Weights of a small GPT-style language model, trained from scratch on English Wikipedia: width 160, MLP 448 SwiGLU.
Each number is 200 + 40 x the weight over its row's rms, rounded and kept within 0 to 999. Layers, rows and columns count from 0. The size before them is the row's rms in percent of the matrix's.

# layer 3 MLP down (transposed), 448x160, rms 0.0863, rows 280-285, columns 0-79
110,184,233,240,206,180,216,204,195,226,176,145,216,258,153,136,222,197,171,101,198,202,218,188,64,172,211,196,261,260,141,160,232,171,190,176,177,286,212,184,168,250,204,252,226,218,160,219,205,175,248,209,235,257,183,264,176,191,271,213,168,242,224,189,248,264,204,223,297,187,180,112,275,172,174,185,145,230,273,175,187
105,198,161,159,119,175,242,186,281,157,176,220,206,220,166,199,214,250,184,139,177,126,153,154,173,193,192,230,228,164,96,154,144,210,208,172,224,181,189,143,196,217,138,227,135,169,254,253,173,182,203,165,253,154,230,333,187,175,234,172,218,184,265,152,236,184,301,244,163,189,218,154,295,241,161,177,152,201,218,189,227
100,199,213,218,264,281,225,168,130,189,181,230,113,203,209,227,151,263,240,230,142,187,218,223,236,243,263,147,281,184,187,228,163,207,276,181,174,220,151,205,200,215,212,187,234,147,92,282,223,194,178,132,183,255,190,262,201,179,171,231,232,264,197,222,186,226,205,215,309,245,181,167,179,205,185,161,190,237,205,272,114
094,236,183,218,209,222,246,186,192,177,149,161,255,245,203,195,206,267,215,211,209,178,221,233,138,143,161,271,209,234,194,262,245,219,179,147,118,121,240,195,196,293,301,213,226,191,196,183,227,204,234,158,218,235,216,224,225,154,193,192,209,185,151,186,168,169,200,167,239,178,227,237,215,210,154,252,116,216,163,154,146
100,250,213,179,181,265,222,210,190,288,175,198,250,203,188,151,223,219,111,183,241,208,155,216,43,180,163,199,247,217,194,234,256,168,207,202,212,197,118,174,164,185,257,232,173,219,184,115,179,160,165,229,191,234,210,210,216,220,245,200,176,187,159,242,252,192,184,228,160,228,250,186,209,182,205,150,117,205,200,266,213
102,190,183,231,224,183,255,259,187,169,213,202,211,184,212,171,174,132,195,200,202,194,179,193,238,170,204,227,176,224,177,150,233,117,132,158,158,128,238,148,242,265,209,257,217,161,249,198,202,162,133,209,165,176,135,221,110,143,176,159,231,255,181,173,123,102,214,215,183,202,181,144,233,283,222,179,185,200,253,118,217
# layer 3 MLP gate, 448x160, rms 0.0995, rows 281-286, columns 0-79
102,172,186,205,173,205,240,266,226,259,192,146,175,313,181,218,217,242,210,152,189,230,222,240,223,216,222,217,253,189,249,149,216,216,258,197,202,195,175,168,213,277,167,154,241,226,226,240,153,119,216,222,198,236,196,208,109,241,202,132,216,171,205,217,188,220,248,213,181,198,274,166,187,274,184,207,224,282,225,259,198
102,180,203,209,147,161,248,233,147,150,243,171,193,214,184,190,205,196,204,210,181,252,222,266,240,134,181,122,217,143,188,243,111,174,221,227,151,283,170,153,202,135,136,214,253,224,138,176,184,245,149,164,222,172,133,256,161,136,214,177,255,200,218,276,213,205,179,199,243,220,190,152,239,215,277,166,164,165,188,307,191
102,161,219,189,125,199,149,127,242,224,189,185,219,182,187,192,127,176,218,179,208,214,136,201,207,135,195,250,160,186,221,217,258,217,160,219,183,224,269,164,174,195,134,233,172,234,176,222,167,141,260,195,229,154,260,230,212,204,199,221,187,235,137,160,191,216,95,167,327,204,206,230,178,217,242,191,236,224,217,200,164
107,221,177,271,262,177,129,221,201,196,259,207,182,301,124,207,174,219,222,171,192,165,240,267,172,113,91,206,177,214,187,240,231,259,178,218,166,214,155,221,150,248,253,180,285,187,240,169,266,197,230,225,158,195,209,192,232,191,199,162,218,155,258,170,269,185,247,160,227,203,136,170,269,213,218,222,242,182,193,239,251
104,163,216,218,174,177,190,175,222,137,196,225,215,244,183,193,243,255,192,194,251,151,185,162,189,219,170,179,127,134,224,221,231,239,170,239,208,233,156,295,67,239,215,135,157,259,248,168,175,146,221,164,238,162,201,202,148,132,230,147,210,187,152,185,198,237,189,216,204,117,144,271,216,174,183,236,82,263,223,103,191
103,259,177,247,244,137,226,285,238,180,161,175,195,248,269,262,237,190,256,165,199,250,256,167,127,238,177,225,208,243,212,211,183,210,261,145,171,260,196,208,101,176,281,209,180,178,209,207,161,229,249,256,197,181,188,208,184,242,179,145,199,219,236,233,270,304,235,172,182,234,227,120,178,228,261,222,141,172,210,258,228
# layer 3 MLP up, 448x160, rms 0.0946, rows 281-285, columns 0-79
103,246,254,156,222,230,228,236,168,206,178,250,212,196,261,129,289,179,207,205,218,266,210,192,217,224,193,259,202,271,213,175,192,197,233,176,163,214,128,147,256,244,199,141,204,182,198,205,205,234,209,250,202,211,157,226,174,180,88,183,240,188,257,221,182,180,205,194,213,182,233,179,145,114,167,210,201,168,177,217,259
106,240,182,172,151,181,178,209,227,213,146,273,171,265,232,180,205,203,154,199,187,189,232,210,146,184,139,173,232,235,199,166,248,176,116,178,220,178,201,217,157,251,212,218,234,211,204,136,228,229,247,231,189,148,271,86,148,256,176,190,135,227,262,235,198,280,162,256,138,142,208,179,145,190,177,149,244,184,179,177,165
100,230,252,117,225,192,239,229,204,178,284,236,218,198,180,241,150,146,177,205,178,165,213,241,303,261,254,175,220,232,211,204,171,263,208,289,240,222,193,229,202,159,199,158,237,170,190,180,191,214,157,252,160,208,205,154,199,280,198,253,186,226,225,175,200,180,192,300,132,217,217,204,203,170,234,187,273,206,199,266,207
103,252,254,158,190,227,229,189,236,174,155,186,205,154,212,135,237,145,181,192,168,263,148,203,160,237,246,225,234,181,200,195,248,110,188,164,175,205,178,201,221,210,217,228,140,200,198,184,134,199,195,156,240,243,299,183,138,212,170,254,121,242,164,201,185,209,153,296,175,225,279,258,180,167,154,161,193,226,174,208,182
099,161,199,167,122,128,190,188,179,174,212,171,247,273,221,226,204,220,187,217,278,187,230,228,238,203,186,157,226,174,241,212,217,258,149,249,171,237,191,266,206,175,184,127,219,218,274,218,248,165,174,141,208,115,158,247,159,145,246,178,211,173,211,177,186,229,284,275,187,172,108,213,191,194,270,230,106,275,186,171,173